Weights of a small transformer language model.
Size: 25 layers, width 128, 4 heads of 32, MLP 512 squared ReLU, vocabulary 4414, 6M parameters.
Architecture: LayerNorm before each block, rotary positions, no biases in attention or MLP, untied embeddings, paired heads, gated attention, a smear gate.
Training: 210M tokens, 4717 steps.
Each number is 50 + 15 x the weight over its row's rms, rounded and kept within 0 to 99. Layers, rows and columns count from 0. The size before them is the row's rms in percent of the matrix's.

# layer 3 MLP down (transposed), 512x128, rms 0.0947, rows 329-356, columns 0-127
104:58 70 25 62 51 62 50 25 35 39 43 36 59 54 60 51 16 32 46 54 43 33 56 61 44 54 64 65 36 61 24 30 30 58 25 36 38 45 42 62 35 87 41 69 63 71 64 28 62 34 43 49 45 38 46 43 47 59 74 39 64 48 75 57 48 34 84 50 52 64 80 38 46 50 88 62 45 44 67 57 10 39 54 48 36 63 61 44 60 46 50 52 41 37 51 78 56 38 64 27 43 41 76 26 59 65 67 22 68 47 62 64 51 53 52 58 67 39 57 43 58 40 18 43 46 73 43 43
098:48 47 36 37 38 50 41 68 43 37 38 66 65 39 51 41 27 62 47 78 50 47 15 66 38 53 48 64 93 50 18 51 56 61 50 54 40 44 54 75 51 32 70 23 46 77 72 47 45 55 49 28 51 73 53 66 64 48 60 18 53 39 21 58 60 60 47 66 84 39 61 52 35 73 54 50 25 64 54 46 53 61 54 39 41 65 37 51 45 65 48 47 62 49 61 36 74 50 53 71 41 44 85 43 40 76 52 37 50 43 33 44 47 28 56 46 52 38 48 55 42 57 55 44 32 27 00 39
108:70 40 36 48 41 49 49 46 54 67 60 60 57 26 69 57 52 58 58 50 24 43 46 71 26 67 60 39 19 39 42 30 21 70 55 39 56 64 58 47 41 52 80 45 68 32 59 44 89 71 31 50 41 56 22 63 37 65 12 39 37 47 52 50 63 58 37 43 65 55 73 43 43 19 43 62 36 86 53 34 93 55 62 39 80 37 28 47 43 56 45 51 50 52 65 63 52 55 49 34 49 55 51 75 74 57 21 59 64 56 34 36 35 61 53 40 58 30 67 47 50 43 41 55 43 56 43 31
124:28 58 60 53 63 45 57 38 53 34 66 49 63 39 29 61 39 77 46 75 36 57 36 56 39 57 79 45 50 56 54 50 37 62 66 51 47 47 06 43 58 35 62 51 60 39 41 44 52 57 50 35 49 37 43 43 64 39 33 40 46 33 67 29 47 72 83 47 38 44 52 37 20 48 35 17 56 66 67 57 36 38 51 58 64 81 34 50 49 53 27 22 48 62 71 65 45 81 33 43 38 78 51 27 67 58 29 32 57 68 48 57 46 60 80 71 52 53 56 59 51 50 30 38 28 52 95 42
032:62 71 59 48 38 54 73 52 64 38 70 54 46 51 61 44 00 37 66 60 55 35 40 55 37 51 44 45 59 41 72 48 60 49 55 61 38 37 51 34 28 40 61 60 35 72 68 44 49 95 46 44 48 46 32 41 48 55 55 45 29 50 68 56 58 80 32 48 65 71 50 45 80 32 28 49 37 67 35 38 39 42 25 50 31 70 72 47 44 62 63 75 53 68 65 30 51 18 48 57 46 70 45 32 44 76 70 54 42 41 17 29 64 46 60 39 56 74 59 42 69 37 70 35 41 37 40 56
115:67 49 43 46 52 60 52 53 45 35 37 63 43 46 38 41 39 78 45 53 75 58 47 62 43 43 51 81 27 52 70 42 56 56 56 62 47 77 73 41 31 36 78 24 67 55 57 55 48 69 43 31 55 29 56 71 57 75 66 24 57 16 41 42 41 17 58 73 61 46 47 37 41 26 78 45 40 55 66 81 24 67 50 64 30 50 40 65 64 51 49 49 45 28 58 43 39 38 52 42 50 55 79 36 50 66 54 53 61 56 63 50 47 45 39 38 74 19 51 46 54 56 40 10 54 53 09 51
112:50 57 43 59 64 46 40 66 52 72 40 61 62 44 50 52 51 43 48 51 55 57 27 63 69 64 47 58 55 54 59 35 15 55 72 69 62 35 34 35 38 59 68 24 54 32 60 64 35 33 47 84 68 39 35 47 56 62 56 50 52 51 45 33 58 61 54 72 51 57 41 53 63 31 21 65 61 60 71 72 33 48 24 55 46 43 57 53 48 58 37 51 71 51 48 52 32 08 74 57 43 51 40 44 55 10 34 81 39 33 62 69 51 41 37 43 80 10 75 22 58 35 42 52 57 74 34 59
106:99 44 54 45 54 40 52 80 43 51 58 51 28 43 47 66 40 44 44 75 47 56 49 60 99 46 31 50 48 27 39 41 59 48 85 62 61 43 53 54 46 21 54 52 73 51 59 51 81 34 47 61 57 76 19 24 77 45 36 40 56 43 36 47 22 48 53 48 61 30 42 38 49 65 28 44 52 35 66 49 33 52 59 53 45 60 55 33 46 50 59 49 52 36 23 47 32 56 41 44 64 68 47 54 67 43 48 33 60 64 35 82 32 66 28 33 59 62 58 51 63 47 71 25 27 64 42 53
104:40 45 52 53 61 49 75 42 56 55 60 39 39 54 43 28 66 62 59 47 51 53 56 56 48 40 61 33 35 50 30 65 52 40 38 73 43 28 55 52 70 34 50 73 54 34 58 64 19 63 12 40 65 41 61 80 41 16 34 72 54 50 53 62 44 61 73 50 22 45 23 44 49 73 52 45 52 52 66 35 61 45 28 40 73 46 35 49 39 56 54 35 76 50 56 23 46 63 71 54 48 39 72 77 44 86 63 56 10 37 55 52 36 33 48 55 38 51 35 66 48 77 81 44 70 62 34 37
117:44 43 50 55 27 47 39 71 54 60 77 58 61 60 67 48 53 45 46 54 55 62 40 53 56 17 51 33 58 70 59 58 68 38 56 48 27 57 64 22 71 52 75 77 47 36 98 74 63 63 43 35 39 45 46 48 62 45 55 50 45 64 61 29 60 49 43 29 49 42 45 38 35 37 25 54 50 59 22 18 32 56 43 42 62 47 27 49 58 70 75 53 42 44 51 80 52 54 39 52 53 74 62 72 48 61 45 40 19 46 64 41 62 61 14 53 59 54 41 22 32 47 65 33 23 25 64 41
108:55 49 58 34 48 46 55 45 65 51 71 42 47 56 68 70 62 25 38 62 33 36 59 38 31 82 33 55 54 48 52 55 45 39 78 43 50 43 47 38 46 68 46 81 52 40 68 56 30 49 82 45 32 37 56 28 57 36 45 38 31 57 52 33 44 56 25 37 49 54 50 34 69 42 47 51 72 51 68 55 47 11 81 52 67 83 74 54 31 45 59 56 50 52 51 46 52 28 47 52 26 46 62 47 47 49 42 46 65 40 70 40 17 45 65 51 75 25 35 30 29 68 31 69 66 58 92 71
095:43 57 52 65 64 27 73 42 34 56 69 35 60 32 25 56 49 55 69 49 75 66 50 45 36 43 41 62 52 45 51 52 61 57 55 66 43 55 36 72 69 57 59 78 72 46 70 57 29 62 15 29 58 54 58 40 29 37 59 41 79 70 51 75 57 38 39 57 29 32 71 45 37 45 58 38 52 65 42 44 23 50 35 30 49 37 82 62 63 39 60 34 41 56 51 27 45 45 47 60 41 63 21 66 43 40 49 40 35 55 62 33 52 52 42 40 43 54 16 69 18 49 30 37 77 83 55 79
027:57 31 60 49 56 60 99 40 43 65 45 32 64 24 57 44 41 59 45 26 44 55 47 32 45 55 56 42 41 59 56 50 57 68 64 46 61 50 68 45 41 71 62 43 44 60 58 20 42 49 45 57 61 42 56 40 33 74 39 56 53 42 64 28 42 58 59 49 45 43 46 43 56 66 96 80 53 40 40 55 09 54 21 40 47 57 40 49 10 06 24 45 56 41 62 61 59 24 62 55 56 38 60 42 41 59 40 56 45 50 42 51 19 59 60 68 46 93 57 45 55 43 41 31 50 46 62 60
021:58 72 52 58 52 69 92 50 44 27 57 33 60 25 55 40 24 52 72 54 30 28 66 42 65 68 63 49 59 51 61 14 49 43 71 41 59 61 49 50 56 53 46 57 57 55 56 53 29 51 72 59 25 44 39 51 50 75 48 65 36 33 37 55 38 32 48 56 50 43 50 85 51 54 54 47 70 50 52 39 40 72 61 48 72 61 28 44 77 50 58 29 51 49 78 43 67 52 36 38 94 19 39 32 23 57 18 46 62 39 49 61 57 58 61 23 42 47 48 50 54 21 34 29 33 52 47 40
115:62 22 56 52 46 53 58 45 57 47 64 50 76 67 41 36 66 49 29 60 44 35 47 34 45 56 50 82 74 65 38 48 56 36 61 44 33 43 21 32 53 75 70 39 73 36 46 65 12 61 44 22 55 81 76 54 26 60 52 66 49 43 33 34 56 43 60 37 73 35 44 03 36 48 65 25 57 50 75 61 67 37 45 47 59 51 59 55 56 58 64 14 47 55 24 73 67 58 42 53 57 44 43 64 44 54 54 44 29 40 49 53 68 45 52 65 33 22 57 44 48 72 45 56 60 62 57 26
093:47 40 36 48 23 44 34 72 53 67 58 53 38 25 41 34 83 69 73 70 59 71 55 69 53 71 53 32 70 31 42 28 67 54 37 42 37 52 27 51 38 60 59 54 53 45 67 44 50 71 45 40 60 43 24 59 45 40 58 59 59 21 64 42 56 61 87 47 56 49 35 54 33 32 34 29 37 67 49 40 75 45 52 34 68 40 80 63 24 60 40 46 55 50 68 43 63 27 71 59 47 30 48 41 59 54 61 49 40 62 25 50 66 26 36 49 52 73 46 58 49 24 75 55 27 77 42 76
105:29 38 42 60 62 28 66 71 66 30 56 59 77 43 49 47 34 50 66 87 45 53 51 61 67 46 55 54 93 56 99 32 21 57 44 59 45 54 47 37 42 44 55 51 31 48 47 55 34 23 47 42 45 61 41 61 49 42 48 46 46 47 42 43 72 20 48 71 59 58 46 42 82 42 71 69 43 43 66 39 64 51 39 37 60 47 60 47 50 77 54 29 63 66 54 45 76 53 39 57 81 37 29 39 54 22 51 46 20 59 41 58 48 26 52 69 48 49 67 51 25 58 54 36 46 40 43 44
115:58 69 64 49 37 48 44 68 17 56 74 48 55 19 53 33 45 42 95 46 39 41 74 48 54 57 47 55 25 46 46 34 58 59 40 41 55 60 60 53 48 48 45 24 43 60 66 53 50 27 68 44 62 61 34 88 28 60 65 73 24 50 54 67 59 55 50 78 40 59 77 35 61 41 43 77 58 53 70 74 36 15 49 54 48 54 48 69 45 57 63 33 67 26 57 43 52 51 36 51 40 72 51 55 26 54 41 42 62 44 27 26 20 60 47 48 46 78 49 46 54 30 52 43 56 15 34 46
113:68 95 40 29 78 71 46 48 38 69 59 25 50 26 48 53 56 66 54 40 70 33 31 69 49 55 36 47 73 36 54 39 43 41 44 40 47 53 52 56 76 51 32 56 62 79 21 65 57 55 36 36 30 47 50 69 33 45 52 74 46 47 55 68 40 36 58 51 60 53 46 44 30 48 28 14 57 30 12 71 51 68 48 50 53 54 45 92 57 52 74 64 55 45 65 35 37 59 33 29 58 53 52 62 67 34 53 53 49 36 30 60 47 52 72 55 31 73 42 63 47 46 47 17 63 47 52 35
101:37 54 63 62 60 53 16 42 57 49 53 48 28 55 84 49 35 21 25 53 50 64 37 51 53 67 63 91 52 26 78 49 28 55 26 52 64 79 28 64 63 25 59 48 68 53 68 41 54 46 62 19 55 64 51 48 38 66 70 51 47 56 51 53 66 62 69 67 62 58 19 42 55 56 52 50 40 70 84 42 74 69 36 44 22 47 51 30 57 43 56 52 57 58 41 52 52 52 41 47 49 53 57 33 32 56 52 34 57 42 20 48 67 32 53 33 53 55 62 56 32 32 33 43 45 67 10 41
107:34 49 40 34 42 53 58 70 49 57 85 18 33 72 32 76 38 70 62 72 48 62 36 59 82 66 49 66 90 55 68 50 41 31 42 46 65 77 27 51 72 41 42 23 77 39 58 61 50 58 22 67 35 31 50 50 60 61 46 37 48 47 59 37 66 56 56 64 73 52 45 22 38 37 34 57 38 42 30 77 28 28 36 43 57 50 15 56 74 48 60 28 47 37 43 55 32 46 32 50 42 62 57 44 33 48 50 47 40 30 64 53 35 37 38 68 48 49 60 52 41 45 61 38 61 59 70 50
105:60 62 74 33 50 70 33 66 65 58 44 32 43 24 78 55 38 70 38 38 53 49 46 74 46 58 55 44 59 68 66 39 33 52 70 29 47 53 45 40 42 52 63 49 64 68 49 59 58 46 53 69 47 48 38 53 70 17 54 58 46 55 73 30 58 01 37 66 59 47 26 28 38 59 23 03 24 52 72 74 57 57 23 38 46 55 35 35 46 55 54 54 63 47 63 44 52 52 23 54 54 73 52 71 67 66 27 38 42 32 65 43 36 51 34 66 38 42 64 31 53 43 60 60 54 53 71 63
095:22 82 60 32 33 63 58 48 73 46 44 64 52 33 48 20 34 60 28 37 59 44 16 53 84 56 61 37 72 27 38 54 47 45 43 52 29 47 61 67 31 37 74 44 52 72 69 36 66 58 29 35 39 39 49 49 86 67 75 48 56 17 19 71 58 62 44 42 43 62 47 67 70 52 66 62 54 61 44 19 41 49 38 52 61 50 42 54 54 29 38 49 38 63 47 54 36 72 32 70 51 49 50 44 68 36 44 50 74 45 50 67 25 76 51 54 55 61 47 51 58 32 35 33 36 64 56 32
105:45 53 76 53 54 38 35 66 57 47 79 35 59 45 50 33 48 77 79 45 47 69 58 51 50 34 50 86 93 47 62 42 43 55 54 35 51 25 72 48 24 67 45 32 48 59 42 43 53 55 61 50 63 36 68 48 56 86 79 62 41 47 52 35 51 37 43 39 40 15 42 73 62 27 49 28 55 46 48 28 57 58 76 53 19 47 27 70 30 54 32 37 44 52 48 44 70 43 53 46 61 47 56 33 46 26 28 65 67 55 32 29 39 39 63 30 46 80 55 57 58 49 45 28 37 62 62 47
088:50 54 36 29 55 49 29 81 62 62 79 46 38 38 47 41 49 38 37 75 52 52 00 46 63 55 52 56 80 20 61 53 41 78 41 37 53 70 57 47 40 39 43 83 72 58 48 44 58 42 70 41 65 57 50 65 52 62 42 44 52 48 45 41 45 54 44 65 60 37 44 64 53 76 43 46 48 48 44 50 25 57 35 70 45 67 47 57 47 60 24 49 76 59 54 85 25 28 30 42 67 53 37 40 62 43 39 41 51 30 35 29 47 43 51 38 48 80 41 72 48 46 54 52 32 53 65 46
118:57 54 54 41 39 59 69 40 53 61 65 52 44 14 65 52 22 69 83 51 47 42 62 33 23 59 42 33 37 63 76 32 65 43 35 32 65 57 59 29 51 36 67 21 64 74 51 54 65 51 42 43 45 60 53 49 57 53 08 54 23 53 68 61 19 61 48 40 28 56 52 40 25 44 59 54 64 57 43 73 42 66 27 75 63 29 34 59 57 44 48 69 39 73 55 29 68 42 61 60 44 43 62 59 49 45 44 53 57 39 53 37 47 64 37 59 46 46 50 36 63 32 86 19 69 69 60 24
108:50 36 51 64 45 68 45 60 51 33 59 40 31 52 11 22 73 70 65 54 59 58 35 53 58 52 82 32 69 53 57 54 37 37 56 43 55 22 52 63 52 49 53 76 48 78 41 28 51 65 49 53 65 45 46 43 64 38 60 92 60 83 52 64 54 48 35 52 30 66 53 36 52 83 63 28 66 50 41 19 40 63 33 39 25 25 56 59 25 60 56 16 10 65 51 42 46 57 51 31 64 38 44 56 54 74 51 67 56 41 43 42 58 56 43 49 66 54 46 49 60 55 22 46 59 35 65 50
048:63 57 68 48 60 42 69 52 38 48 80 55 35 39 26 64 26 43 56 76 63 45 39 56 66 53 71 51 51 46 63 51 66 40 36 61 51 40 52 61 58 47 56 54 52 51 24 32 48 47 45 45 48 40 40 51 32 78 39 37 34 49 16 40 38 78 76 70 60 50 12 48 46 53 50 56 53 49 68 49 31 41 58 52 41 68 14 65 37 48 41 46 60 51 59 75 75 53 76 32 40 23 57 21 31 48 55 59 50 55 37 74 26 34 57 39 62 21 63 26 73 55 53 19 48 87 41 44
# layer 3 MLP up, 512x128, rms 0.101, rows 330-356, columns 0-127
101:41 41 59 64 58 45 15 47 76 49 60 44 36 41 44 38 59 60 44 12 56 50 42 32 53 56 36 58 25 27 54 74 54 62 59 46 46 55 31 64 70 44 33 39 68 49 38 48 32 82 62 47 62 35 74 27 58 53 74 55 43 80 51 63 48 45 33 08 20 56 56 64 67 34 48 53 57 13 59 49 57 43 46 66 43 35 62 44 46 40 60 61 36 26 47 79 22 66 15 47 37 46 46 30 43 38 60 55 32 52 55 53 52 51 54 59 59 66 41 68 67 71 70 58 66 61 77 48
106:73 48 45 53 52 29 45 48 39 43 25 66 60 50 47 35 46 62 31 62 46 70 48 52 99 44 66 43 51 40 44 61 55 42 78 45 48 52 35 48 43 67 28 63 41 63 58 60 61 63 79 54 63 17 74 09 59 45 86 40 59 53 45 48 34 62 66 45 21 60 39 34 76 62 47 57 56 40 36 62 41 78 52 55 43 56 47 56 37 46 44 47 60 36 30 75 61 53 31 81 56 77 49 34 24 50 53 39 33 36 44 49 50 16 57 43 25 68 51 47 32 56 59 69 46 59 49 47
129:55 46 43 60 36 54 44 57 72 46 39 47 51 62 48 31 60 66 36 45 60 75 56 35 90 27 38 51 38 41 27 53 99 48 58 62 37 35 55 65 81 55 63 52 30 27 35 75 53 41 52 56 33 35 92 44 64 27 68 61 68 39 46 39 66 63 46 38 33 71 49 21 67 21 64 38 51 50 43 65 33 57 57 40 58 50 43 39 49 34 44 46 36 42 46 49 79 84 42 73 32 41 43 37 33 50 65 58 31 62 47 50 42 59 60 34 49 34 51 56 51 53 77 60 53 66 42 31
036:65 00 42 43 75 29 21 60 53 29 47 56 50 62 63 31 78 61 50 56 29 77 55 59 56 38 31 51 34 49 39 67 74 91 63 51 51 15 44 47 52 82 49 66 53 49 37 64 54 54 42 33 50 30 60 33 56 43 50 38 40 52 33 70 54 53 37 56 39 46 65 43 44 37 36 46 62 47 35 37 46 62 77 80 56 55 54 40 48 51 66 55 29 53 42 37 39 59 57 42 33 39 61 68 37 28 56 68 39 46 64 67 47 63 35 54 43 55 88 73 39 58 51 87 49 60 68 43
116:66 39 38 56 57 41 29 58 49 56 64 25 67 72 72 28 55 58 21 51 57 58 66 50 22 62 45 37 57 54 69 53 63 76 53 64 55 58 51 00 82 61 61 39 60 53 52 63 67 42 32 32 18 30 42 28 54 64 28 40 46 41 55 69 71 39 49 32 57 50 64 46 49 50 48 64 87 33 33 27 58 42 56 41 48 57 72 49 58 45 39 50 56 72 57 38 44 55 23 64 68 28 31 52 32 61 52 60 23 38 77 47 29 38 54 56 62 56 37 44 42 48 20 46 66 38 68 54
118:59 44 30 40 43 45 52 54 25 39 54 32 33 42 42 33 58 57 47 58 57 50 65 26 60 54 54 44 26 52 49 55 69 65 44 50 75 32 49 28 46 56 61 87 43 40 27 57 72 64 41 41 57 34 65 54 66 25 34 31 64 44 59 45 64 18 34 46 16 64 93 51 26 51 41 74 51 42 43 48 33 44 39 43 26 42 50 68 38 70 56 76 49 50 75 32 06 68 51 49 38 64 44 52 66 62 38 76 61 61 65 50 56 64 41 65 48 78 72 40 57 54 50 55 54 32 73 47
107:46 24 60 38 69 34 50 48 42 45 16 65 19 82 45 44 53 43 13 31 41 51 43 26 29 55 70 61 40 99 61 47 54 53 26 52 59 53 61 39 47 63 42 39 50 53 52 66 30 50 51 64 49 44 70 38 48 15 52 51 41 52 37 66 85 37 42 49 48 62 71 45 56 60 29 78 55 40 08 29 59 59 51 52 48 47 42 36 60 61 58 35 50 45 25 45 82 32 46 52 60 52 68 54 67 61 59 81 50 38 64 46 46 48 65 57 49 58 46 43 40 65 52 71 42 54 49 72
101:35 38 64 58 52 39 61 68 41 40 56 64 41 50 66 62 50 49 45 29 50 58 57 39 44 74 48 46 59 78 72 60 70 48 59 56 57 49 40 45 45 46 65 50 40 16 40 27 60 53 63 58 18 24 49 44 64 45 32 43 69 57 55 35 41 42 14 29 52 46 82 61 76 07 56 66 58 41 41 40 19 43 56 73 28 55 41 31 28 51 81 18 38 64 35 60 53 31 47 54 56 64 52 46 41 27 37 82 51 76 76 58 69 60 48 35 48 45 46 42 70 67 43 59 58 49 53 29
117:61 50 42 41 41 26 38 79 31 42 26 48 56 49 37 23 63 73 52 54 64 61 72 45 53 48 51 68 27 35 18 57 68 58 46 58 55 47 35 60 57 34 46 40 35 26 39 40 35 60 54 33 70 18 52 45 47 14 67 37 74 40 36 46 55 55 47 52 53 50 37 61 46 51 65 66 59 61 57 50 48 48 53 52 50 66 72 42 30 36 73 64 26 58 52 71 45 36 46 53 44 44 42 75 32 54 63 64 75 37 56 39 37 26 74 62 45 78 30 42 74 72 37 82 47 95 61 48
107:25 50 29 51 90 60 56 46 34 56 45 95 42 66 71 40 53 72 49 44 61 60 41 81 65 37 61 40 31 57 53 68 72 68 42 54 37 29 81 52 63 57 37 39 34 17 56 51 55 84 32 39 48 40 54 29 54 33 65 45 36 71 16 39 57 49 51 55 19 56 56 45 34 43 38 33 46 56 42 25 34 26 43 61 58 40 30 55 65 35 27 58 35 65 49 57 30 55 70 68 58 63 42 76 58 37 56 44 50 55 53 49 47 64 50 61 30 34 60 57 58 57 43 56 32 75 47 51
097:58 31 56 50 38 56 40 69 48 45 27 80 35 40 86 63 62 61 64 41 56 60 58 37 36 36 49 62 51 56 49 82 61 40 34 30 52 22 69 52 46 62 51 75 24 30 45 74 61 39 73 30 57 33 38 48 64 60 61 61 33 58 61 38 59 49 43 35 53 52 88 60 44 39 68 37 55 51 60 51 62 40 58 47 37 49 44 22 45 60 68 37 47 42 23 41 18 55 52 74 40 31 52 46 60 14 35 60 49 36 75 57 71 43 50 35 39 53 38 54 74 28 56 62 30 37 90 48
033:76 41 54 37 59 40 12 51 38 29 19 62 47 39 51 46 83 48 28 36 56 89 42 42 57 23 40 38 19 30 46 67 64 53 56 46 67 41 51 40 52 62 57 50 42 45 52 57 51 73 50 42 63 29 50 35 60 39 53 36 55 58 18 53 70 54 56 25 47 50 51 53 06 40 56 48 80 44 44 10 55 51 61 70 55 55 46 52 56 47 70 48 27 50 55 64 35 47 49 65 37 40 55 53 45 71 90 54 47 51 80 44 41 46 44 54 20 58 58 62 47 54 52 89 53 44 44 43
032:42 00 43 40 70 57 42 49 60 28 48 66 24 58 77 34 87 50 43 46 45 68 64 60 61 40 37 35 15 39 52 69 65 62 49 39 51 31 34 10 55 74 42 49 52 37 35 64 46 84 64 38 46 46 47 30 54 41 41 47 57 71 42 46 64 58 47 43 42 49 86 55 45 40 50 35 90 51 48 37 60 62 68 67 47 61 55 54 62 42 83 62 37 44 61 48 54 54 48 44 54 31 41 73 47 54 64 45 42 40 79 51 46 42 43 57 12 61 53 53 35 65 50 71 44 46 58 58
115:69 00 41 55 61 36 47 54 27 36 48 44 44 50 52 70 49 70 54 49 32 48 39 66 67 59 40 63 46 53 36 61 57 61 39 20 37 62 37 51 48 53 63 57 43 58 27 60 51 48 61 40 46 27 83 34 46 44 50 44 58 43 21 39 29 41 75 32 42 59 72 36 35 20 36 63 57 44 61 50 44 48 76 87 59 89 56 37 56 73 33 62 59 42 55 52 54 53 35 28 36 57 54 61 69 38 36 45 24 46 64 71 44 79 63 41 67 68 45 62 36 60 62 35 70 46 42 68
095:67 39 38 57 68 19 63 39 43 50 46 56 48 53 68 33 44 50 35 22 26 31 49 49 45 38 58 40 46 49 43 73 45 43 61 38 47 39 56 67 75 49 46 43 42 52 16 67 53 18 64 39 43 17 67 35 54 66 54 38 32 99 53 46 54 38 31 49 44 53 71 64 68 72 87 63 57 33 61 56 55 61 48 56 13 67 71 57 74 56 51 65 45 60 41 65 56 63 45 43 58 54 66 48 55 56 32 51 69 58 53 53 31 71 45 56 33 29 54 56 75 75 30 57 52 26 57 40
109:67 34 57 61 48 29 34 31 37 62 59 42 43 30 64 18 63 60 35 35 52 61 42 41 53 36 35 74 58 55 14 78 55 62 52 58 41 31 48 50 88 51 66 61 33 48 16 62 53 33 99 28 37 47 40 44 51 42 45 34 62 73 35 52 39 46 42 44 36 44 45 61 24 44 38 64 60 55 56 56 40 42 63 68 56 69 73 47 38 41 40 38 50 62 64 33 62 24 58 38 53 45 56 65 40 25 61 43 84 50 57 52 51 59 46 77 52 35 77 50 76 79 49 51 65 42 47 38
124:57 27 44 65 43 23 35 43 61 00 43 44 60 45 77 58 54 62 58 15 54 56 75 84 61 28 58 37 57 70 47 59 55 55 84 47 53 41 49 56 50 65 32 46 40 40 45 59 77 56 61 58 20 38 66 50 66 63 34 44 74 46 45 42 71 64 57 64 58 45 59 55 28 51 41 47 49 47 19 54 17 61 54 55 72 53 36 49 51 45 29 60 23 69 39 55 45 60 53 40 50 24 41 45 43 53 55 60 62 49 55 64 57 40 51 65 31 36 55 41 51 39 38 37 77 41 43 56
107:46 41 49 40 44 47 38 77 68 48 60 57 52 68 55 14 70 36 15 61 62 51 51 40 59 18 47 41 37 56 26 58 59 37 60 40 24 47 67 48 47 62 37 62 41 27 51 74 50 49 66 44 41 45 47 20 69 50 53 59 50 65 61 62 47 63 57 68 51 36 79 60 69 30 52 62 65 55 30 33 50 32 84 43 54 51 63 31 28 67 74 63 41 87 81 35 44 26 29 60 24 54 35 36 46 48 41 73 52 51 49 89 42 39 45 40 56 42 62 57 52 44 71 53 77 53 46 46
108:81 45 70 25 57 38 53 42 60 35 52 50 38 31 64 49 50 49 59 35 38 57 60 57 79 63 39 24 32 24 45 59 76 39 55 22 58 53 48 39 60 72 50 54 57 37 53 77 43 50 54 64 51 45 99 30 69 43 56 49 55 63 43 46 36 57 56 47 62 85 54 31 51 51 50 61 63 44 44 34 47 54 60 46 21 44 38 34 31 26 80 15 49 46 24 65 58 51 25 61 45 62 55 55 32 58 52 60 76 55 48 42 49 35 51 62 32 44 47 53 29 93 37 59 47 62 48 41
102:88 21 34 43 62 56 42 56 48 31 38 78 80 50 81 28 73 54 36 54 61 42 68 50 26 44 62 37 46 35 39 58 46 45 62 60 34 13 75 44 74 55 73 71 32 53 29 42 63 33 75 41 60 52 53 20 33 57 27 40 57 51 32 41 65 55 50 55 45 31 52 57 56 31 64 49 57 59 54 44 38 56 84 54 58 39 49 35 33 63 46 73 44 32 56 29 56 32 47 48 48 67 27 47 55 25 58 48 85 40 69 52 49 40 65 54 49 48 50 36 69 57 68 37 66 25 40 45
108:44 53 52 55 74 67 59 40 28 44 52 64 22 54 44 31 75 59 70 35 31 64 43 58 45 58 51 74 55 28 51 84 48 48 59 35 60 44 63 44 56 58 37 74 42 56 33 33 66 66 34 35 53 48 32 48 34 53 34 23 50 59 42 40 63 70 42 58 52 56 99 55 59 08 28 43 86 44 54 33 34 61 58 58 59 65 44 56 71 40 54 62 51 57 26 51 48 63 48 31 30 22 54 76 57 61 47 57 68 27 60 30 38 43 36 52 53 70 64 66 43 61 23 52 34 41 33 43
099:56 33 43 44 35 38 52 47 50 54 63 65 45 64 44 59 47 72 19 49 43 29 48 58 39 56 05 58 11 48 65 49 66 47 84 53 49 60 22 39 85 63 38 27 47 49 33 62 50 64 74 22 34 41 54 39 26 67 44 52 44 99 54 31 54 64 53 48 38 25 60 54 43 41 72 39 50 14 64 61 39 54 61 75 44 52 52 37 60 45 72 63 53 50 47 79 48 45 31 46 41 45 33 81 51 57 54 62 29 38 63 43 63 62 70 41 52 44 43 54 47 42 42 50 28 40 62 53
101:77 30 60 51 58 58 65 38 46 05 49 47 42 70 53 38 53 45 30 57 64 51 69 36 43 54 47 74 33 53 11 58 50 65 46 45 39 59 41 70 70 50 27 19 27 35 47 67 51 43 44 34 35 36 46 41 56 29 18 70 39 38 55 72 58 49 38 40 54 35 61 40 74 30 42 39 70 42 63 57 39 51 39 76 51 42 61 23 64 58 56 62 24 45 44 45 46 59 55 40 53 51 51 48 46 32 90 51 62 73 56 55 60 41 54 22 80 64 46 32 66 63 34 86 62 51 53 60
084:69 45 23 47 68 39 17 54 54 51 34 37 32 42 36 38 67 84 52 14 57 86 38 42 65 52 47 62 46 73 20 75 57 38 66 18 49 52 52 46 60 50 51 64 35 46 58 54 74 43 53 56 29 54 38 37 46 64 48 56 62 44 34 67 56 68 45 52 35 77 62 69 47 58 32 53 51 40 47 42 38 60 46 46 47 55 47 62 47 17 69 44 43 50 65 44 61 77 82 59 22 40 59 72 30 64 33 76 56 59 47 65 31 49 39 49 40 37 35 39 37 41 32 84 39 56 75 44
125:71 25 37 36 63 18 46 34 53 24 25 63 59 41 77 36 56 53 07 43 33 52 42 48 42 59 50 41 52 40 53 52 46 59 96 50 37 59 48 52 52 48 71 71 63 50 55 47 59 49 47 22 29 40 60 38 42 45 25 31 47 58 26 38 56 42 61 44 26 39 55 80 23 53 46 51 56 41 64 45 22 69 67 70 71 42 34 54 80 35 38 68 47 43 29 73 68 65 66 36 43 63 41 60 36 44 57 35 50 41 71 23 38 49 50 58 40 45 76 54 65 64 57 67 68 53 52 59
111:43 45 54 32 64 10 47 55 44 49 31 64 68 58 77 55 59 58 48 40 53 48 70 41 30 16 54 40 45 56 29 65 84 39 48 32 63 46 41 70 67 39 29 43 15 52 71 60 61 39 45 19 45 42 47 30 55 38 46 49 67 41 62 19 80 75 52 53 59 27 82 55 52 53 41 46 88 35 64 65 58 64 62 52 49 53 50 30 42 31 50 74 36 49 66 48 16 34 47 65 23 61 63 54 62 50 56 50 41 45 66 56 45 71 40 42 63 65 63 54 43 60 43 78 36 54 50 40
052:38 32 34 39 40 40 27 41 52 37 50 64 50 72 55 48 73 78 36 48 36 44 45 52 42 48 38 72 07 21 64 64 71 65 51 52 42 29 50 27 73 62 50 69 48 29 64 42 62 66 36 45 57 29 67 14 72 39 57 32 42 36 24 42 73 72 41 26 62 46 54 47 48 30 41 45 85 48 29 40 50 31 49 51 67 40 70 55 64 50 37 45 50 33 37 50 52 63 40 65 42 60 32 62 48 37 57 36 35 25 77 46 41 42 39 75 30 49 56 42 32 59 38 73 33 73 38 58